Each number is 128 + 32 x the weight over its row's rms, rounded and kept within 0 to 255. Layers, rows and columns count from 0. The size above them is the row's rms in percent of the matrix's.

# layer 5 MLP up, 384x96, rms 0.214, rows 217-249, columns 0-95
size [ 83 109 106 106  96 103 100  89  89  86  92  86 100 103 113  92 104  99 115 100 104 105  92  81 108 113  98 102  83  97 110  83  94]
[[131 150 143 113 161 113 171 113 121  55 135 142  99 104 154 149 136 108 112 161 109 110 163 120 114 145 125 108 151 123 167 137 208 119  73 126 151 177 137 101 134 118 115 129 148  98  81 166  84 118 106 211 149  77 107 109 181 121  97  99 137 184 107 126 179  66 101  97 121  98  80  82 110 122 223 131 139 126 153 120 163 117 148 137 115 102 108 175 148 135 103  79  55 156 112 135]
 [125 102  97 163 150  86 153  92 112 118 132 133 141 110 174 158 123 117 164 120 141  42  97 176 129 120 112 146 103 142 104  88 116 119  91  83 112 149 110 106 118 114 143  69  79  88  90 170 119  87 147 138 167 180 161 150 164 101 106 157 113 102 112 176 134 111 103 163 115 108 110 128 124 153 139 156 115 121 189  90 177 138  73  58 107  89 113  98 184  87 196 196 151 134 113 165]
 [109  58  78  88 146 122 105 151 157 106 108 156 135 160  79  87 135 131 130 137 154  84 177 136  98 174 149 145  90 116 102 111 159 145 150 134 143  82  96 117 208 100 116 126 111 156 155 130 118  94 147  79 156  84 131 146 139 116 119 220  44 139 134 154 136 154  91 177 140  85 101 150 105 147 119 108 162 172  77 172 152 193 120 151 143 187 136 143 150 159  98 139 139 130 117 166]
 [130 176 116  91 142 106 133 145  65 114 125 120 167 170 147 166 153 162  76 131 134 136 187 124 144 181 153 121 125 114 123 140 147 142 100 121 162  84 144 183 101 108  86 133 131 142  69  84 152 105 120  94 201 131 125 110 130 114 128 128  74  89 153 125 128 113 115  80 127  89 165  84 115  74 181 121 176 202 137 150  67 113 116 188 183 147 162 149 107 144 142  88  89 181 125  95]
 [ 54 100  74 166  85 149  91 151 144 205 102 142 143 146 129 114 107 117 126 140 139 159  86 149 143 135  57  73  87  94  92 147 163 161  99  82  88 152 151 137 129 135 144  62 148 151  79 117 104 131 125 209 131  87  88 104 127 124 143  91 159 156 108 172 133  99 104 133 150 124  96 107  68 130  73 127 121 150 135 122 122 102 113 102 111 175 203 144 152  77 108 110 164 132 119 131]
 [ 98 161 118 151 132 110  94 188 126  76 109  86 123 124 154 148 120 112  85 117 101 126 207 109 117 158 117 169 145 102 132 181  72 126 176 148 112 153 111 126 123 121 102 151 148 122 127  58 100  84  61 129 205 100 112 137 137 109 128 128 107 160 122  69 105 115  90 192 208  98  71 125 157 133 115 137 121 131 135 191  93 168 144 152 125  81 102 136 154 121 164 164 133 118 186 133]
 [129 143 123 104 124 106 163 104  62 138 152 130 127 126 166 186 113  74 145 105 142  69  90  75 134 144 125 104 169 122 168 145 100 143 172  93  83 153 142 114  97 131 109  89 152 151 120 139  39 180 171 130 161 103 148 162 145  78 103 168 110  51 140 127 106 128 170 126 189 134 169  86 159 138 119 110 197 162  80 144 147 127 148 175 134  77 111 127 128 184 119 108 145 155 138 108]
 [191 115 177 116 134 117 188 127 137  94 153  95 153 101 140 189  94  65 102 137 128 121 191 134 155  74 121 155 149 153 108 180 139 107 112 165 200 157 103 117 125 128 193 161 138  83 101  94  75 136  86 139 152  89 151 125 190 164 126 147  81 154 122 129 112 155 124 127  79  64 134  92 122 144 130 126 170 102 173 111 133 140 153 153 110 106  76 123 171 118 119 132  94 102  64 139]
 [209 159  75 153 148 193 152  90 134 135  96 136  69 150 123  94 112 102 177 157 118  76 114 112 111  67 136 128 144  63 139 167 146  99 130  87  81 163  91 130 174  97 168 127 163 176 179 114 138 144 111  68 133 159 108 113 111 115 132 154 142 104 131 160 115 153 134 144 127 132 113 129 184 113 139 147 154 114 179 155 156 196 132 106 158 163 164  99 157  88  72 150 174 163 129 133]
 [109  95  98 146 185 100  77 115 172 156 123  99 144 140 178 123  97 146 149 143 131  79 160 119 204 129  78  61 108 148  50 207 190 129 116 136 115 154 139 182 133 143 137 102 120  86 150 150 119 154 104 186 133 145 130 114 135  57 135 101  85 111 123 150 177 141 147  88 110 126 159  99 119 124 173  96  82 150 128 139 108  90 128 122 130 119  68 176 114 135  91 170 103 127  94 131]
 [150  70 157 147 144 154 100 167 101  88 123  97  89 101 115 140  97  95 132 132 122 133 147 120 183  99 117 143 153  96  87 105 198  83 122  98  67 172 111  89 167 109 105 126 127 180 101 135  83  83 160 158 123 169  99 138 133 115 147 133 130  87 136 167 143 157 159 170 170  73  85 158  98 141 174 157 155 129 165 155 149 145 179 127 130  60 148 145 171 130  93 117 134 222 145 149]
 [137 155 192  48 144 147 125 111 117 161 177 102 135 166 121 115 173  87  57 149 151 161 144 124 146 123  80 171 157 107 155 182 117 108 106 118 121 166  68 186 150 133 122 130 134 102 124  87 119 163 137 123 192 159 150  74 116 168  93  96 183 118 161 197 111 184 148 113 136 121  65  84 111  98 162 127 129 117 119  79 162 135 154 109 162 121 104 106 173 124 116 136 125 123  94  90]
 [166 114 113 101 186 112 105  58  65 101 211  83  30 148 168 140 134 112 108 106 145 164 119 121 170 127  82 162 175 132 137  92 120 101 125 106 178 165 129  79 133 113 158  98 122 133 150 122 122 124  98  86 101  90 143 150  34 149 152  97 138 122 103 183 130 124 129 147 145 106 118  94 146 131 141 105 166 142 132 137 149 184 116 127 155 106 103 134  85 160 163  88 161 130  87 140]
 [ 85 146 139  86 131 151 101 113 173 134 145 144 144  66 176 140 197 142 110  82  98 131 188 142 132 155  80 172 192 155 129 137  97 141 133 145 154 150 134 141 101  85 166 147 183 132 138 148  93 162 103 138 140 122 127 216 125  51 122 135 108 169 133 180 105 127 102  88 122  77 100 156 170 123 109  87 146 188 111 136 144 151 128 159  98  99 161 167  94 100  97 129 139 161 141 187]
 [169 130  86  83 144 167 137 169 150  68 141 117 125 142 136 159  73 137 255 116 176 126  85 110 105 119 139 138 168 144 129 159  91 184  97 177 121 124 113 167 154 133 137  77 117 126 157 152 106 109 113 171 153  83  99 127 126 115 105 130 138 144 104 109 102  97 145 128 131  75 149 145 142 119 155 123 204 113 122 165 109 187 128 133 108  97 129 108  57 138 144  82  98  84 130 186]
 [105 140 102 116  84 203  96 126 100 142 116 135 131 175 210 131  67 151 136  78 127 110 152 168 128 126  94 197 119 157 104 115 137 122  94 137 194 138 134 150 172 143 164 118 106 163 154 100 147 131 143  85 100 115 146 124 130 171  87  97 102 177 124  69  84 151 104 175 127 166 193 136  71 154 119 142 118 107 146  96 119  71  99  87 119 177  68 101 140 129 169 137  97 115 124 101]
 [139 132 138 119 120 122 116 137  68 181 101  94 152 163 143 155 107  74 134 138 126  80 146 154 105 141  73 113 140 100 125  61 133 111 119 123 144 193 115 120 181 132 155 109 120 125 121 176 146 107  65  88 177  74 154 106 161 125  57 159 141 200 139  86  75  99  81 184 163 131  85 177 124 117 109 146 166 132 139  93 173 126  61 154 142 168 154 140  99 120 121 122 134 107 168 154]
 [140 151 124  93 136 167 144 168 163 104 117 117 156 159 123 156  86 141 154 105 151 139 138 123 140 121 145 177  58 119 105 165 124 148 103 114 130 136 123 100 142 140 106  93 166 140 117  88 158  48 112 167 131 131 142 109 118 152 139 126 159 187 118 192 103 146 167 130 123 121 138 233 137 126  86 138  91 221 132 117 158 168 109  86 133 125 119 136  76 109 174  68 153 126 113  37]
 [134 123 133  98 117 135 125 134 126  75 130 178 100 168 143  91  76  62 115 133 157  88 110 125 141  61  79 151 160 114 111 111 161 150 103 105 127 154 120 213 106 120 100  88 147  87 144  89 146 149 114 161 134 164 162 202  83 156  96 162  93 121 122 168 142  76 107 140 146  95 150 116 110 157  87 148 150 174 146 114 133 125  96  73  90 172 164 167 209 104 102 167 110 135 138 159]
 [101 149 118 112 155 102 141 115 120 124 146 104 120  94 154 159 112 142 156 196 127 134 110 135 114 179 146 104 156 126 149 108 161 138 124  90 149  92  99 158 133 110 104 127 186 207 148 109 132 176 145 130 109 155 126 105 125 163 110 133 108  51 135 202  46 122 162 161 108  59 196 144 106 152 183 115 104 147  97 163 186  98 149 183  94 118 143 115  82  90 157 116 122 147  87 175]
 [144 174 155  92  56 118  85 121 145 152 100 146 139  87 110 165 103 129 117 152 130 125 162 104 109  99 133 147 132 101 186  93 147 114 164 154 120 140  90 187  99 113 128  83 188 176 113  93 151 123 137  93 107 142 161 109 104 195 118 135 191 130 189 138 160 133 141 108  83 188 179 182  45 101 167 139 140 149 170  76 150 141  88 137 120 145  92 149 133 132 120  74 139 124 116  90]
 [ 97 105 137  98 113 190 146  50 110 129 153  67 126 153 162 154  73 159 163  43 112 125 141 157 139 138 145 118 122 105  92 104 123 101 139 163 112 152 149 145 138 134 117  99  87 137 149  95 197 124 139 125 139 117 107 189 135  94 113 165 138 164  56  98 148 185 167 103  61  99 137 169  90 136 171 108 138  95 129 140 111 116 109  78 141 101 175 171 144 125 142 154  98 123  56 150]
 [ 67 114 121 181  68  73 153 135 174 102 112 152 152 171 122 176  97 126 177 133 153 155 124 148 133 113 113 138  84 153 114  75  82 133 100  83 165 126 105 118 178 115 118 117 132 109 128 183 106 101 114 170 109 127 114 172 165 177 168  57 184 131 134 131 133  84  81 143 159 138 132 140  83 112  96 153 120 160 103 133 103 198 119 113 177 146 158 157 114  75 118 136 137 147 112 208]
 [139 110 130 126 116 103  79 186 174 140 120  91 159 156 107 114 146  73 110 162 108 107 154 201 122 136  94 146 100 140 154  97 177 130 151 156 130 129  68 171 163 158 107 168 132 113 155 114  86 112 165 177 127 109 133  99 128 129 170 140 152 109 172 176  78 119 102 106 158 129 105 140 106 136 108 103 142 113 212 139 184  66 153  67 152 146 166 102  86  89 108 117 196 120  70 118]
 [129 149 167 162 109 119 107 157 187 116 147 119 118 161 167 108  81 101 164 127 135 143 120 146 153 131 116 174 138  99  73 118 169 133  79 126 126 146  85 150 147 114 105 100  99 143 115 184 169 110 101 119 146 102 154 115 142 139  96 162 143 165 101  99 100 198 112 182 109  94 140  84  93 174 110 162 108 156 135 124 109 160  62 120 111 146 117 125  94 117 111  32  99 238  84 114]
 [114 134 140 141  44 174 170 182  97 150  72 163 121 169 114 162 162  97 129 135 129 141 139 120 145 180  80 116 111 187 133 158 120 183 129  78 114  88 145 181 135 130 149 110 171 125  83  90 115 113 142 143 164 140  87 190 109  67 109 142 168 166 109  81 119 161  67 106 159 124  90 163 104 106  86 133 124 154 163 137 116 131 100  89 137 135  70 125 163 153 141  91  87 168 137 159]
 [136 123 124 168 143 128 139  68 133 138 128  94 126 124 166 142 149 139 116  88  47 136 134 128  99 127 148 102  88 147 122  89 169 178 148  78 124 198 167 124  82  87 126 100 170 118 198 171 149  90 147 151 132  92 140 129 139 116 131 128 122 182 176 190 134  78 157 147 193 140 165 152 181 138 118 148 170 138 174 125 128 109 163 111 100 182 112 170 117 120  99 112  46 129 112 171]
 [ 84 176 116  82 107 121 128 145 124 101 181 111 166 146 170  93 112 122 130 116 110 162 140 127 125  89 146 153  82 140 155 173 144 119 122 138 139 164 148 168  98  96  60 180 164 135 155 101  92 130 109 126 184  37 204 103 182 168 113 131  99 132 138 162  84 170 100 145 173 133 145 130 136  66 169 140 144 133 134 115 136 176 171 171 108  57 124  96 147 138 138 172 137  93  97 143]
 [ 88 149 160 136 160 146 131 146 210  95  96 130 153 155 151 136 173 120 137 141 152 120 126 131 104  80 124  90 141 113 141 179 106  77 118 110 120 149  86 148 154 158 133 117  98 124 162 135 163  79 141 157  99  76 147 185 178 166 155 130 125 144 160 122 198 111  91  75  59 144 132 122 156  98 166 157 122 137 134 163  60 197 132 107 134 133 138 135 171  87 107  99  74  80  81  80]
 [109 135 131 104  98 107 122 172 146 176 112 120 109 155 142 136 120 133 193 128 174 188 109 160 126 101  95 131 164 153  90  86 119 135 151  61 116  86 131 136 114 119 131  81 128 176  90 136 149 101 128 111  88 171 126 187 171 138 151 169  79  86 127 142 201 121  75 123  77  89 150 169  98  98 181 141 194 103 134 145 103  86 180 135 164 152 147  60  89  81 135 139 116 129 111 131]
 [134 153  70 130 116 106 114 108 112 162 121 102 100  80 133 155 116 101 115 154 137 122 103 126 160 195 132 131 119 178 161  78 101 113 160 148 103 161 107 160 105  89 149 108 151 102 147 108  84 143 138 169 152 123 129  53 127 100 218  50 117 133 112 126 137 136 184 174 111 127 127 167 207 148 145 131  87 146  97 153  98 115 141  84 121 153  32 143 123 106 102 143 175 112  88 112]
 [147 105 126 101 200 134 134  59 139 102 141 115  74 120 162 112 148 134 143 104 202  91 105 103 127  91 146 172 138 184  61 156 108 144  96 122 102 199  82 108 109 119 115 167 158 168 160 142 125  89 114 117 107 144  84 139 135 119  84  93  73 143 151 165 135 176 126 141 135 111 155 121 101 161  88 121 117 146 103 151 175  93 151 163 133 106  92 164 108 155 161  84 139 148  68 206]
 [107 130  85  99  94 162 135 124 124 144 123 140 144 213 140 126 159 127 100 111  52 118 122  86 158 142 129  83 170 130 120 165 181 139 153 131 151 164 108 148 156 119 157 115 163  72 134  74 131 139  82 137 150 184 124 122 139 131  91  66 127 114  87 166 162 160 126 131 138 122 189 121 158 106 136 159  97 121 127 157 186  99 131 119 200 135  52 142 159 149 124 194  61 157  89 140]]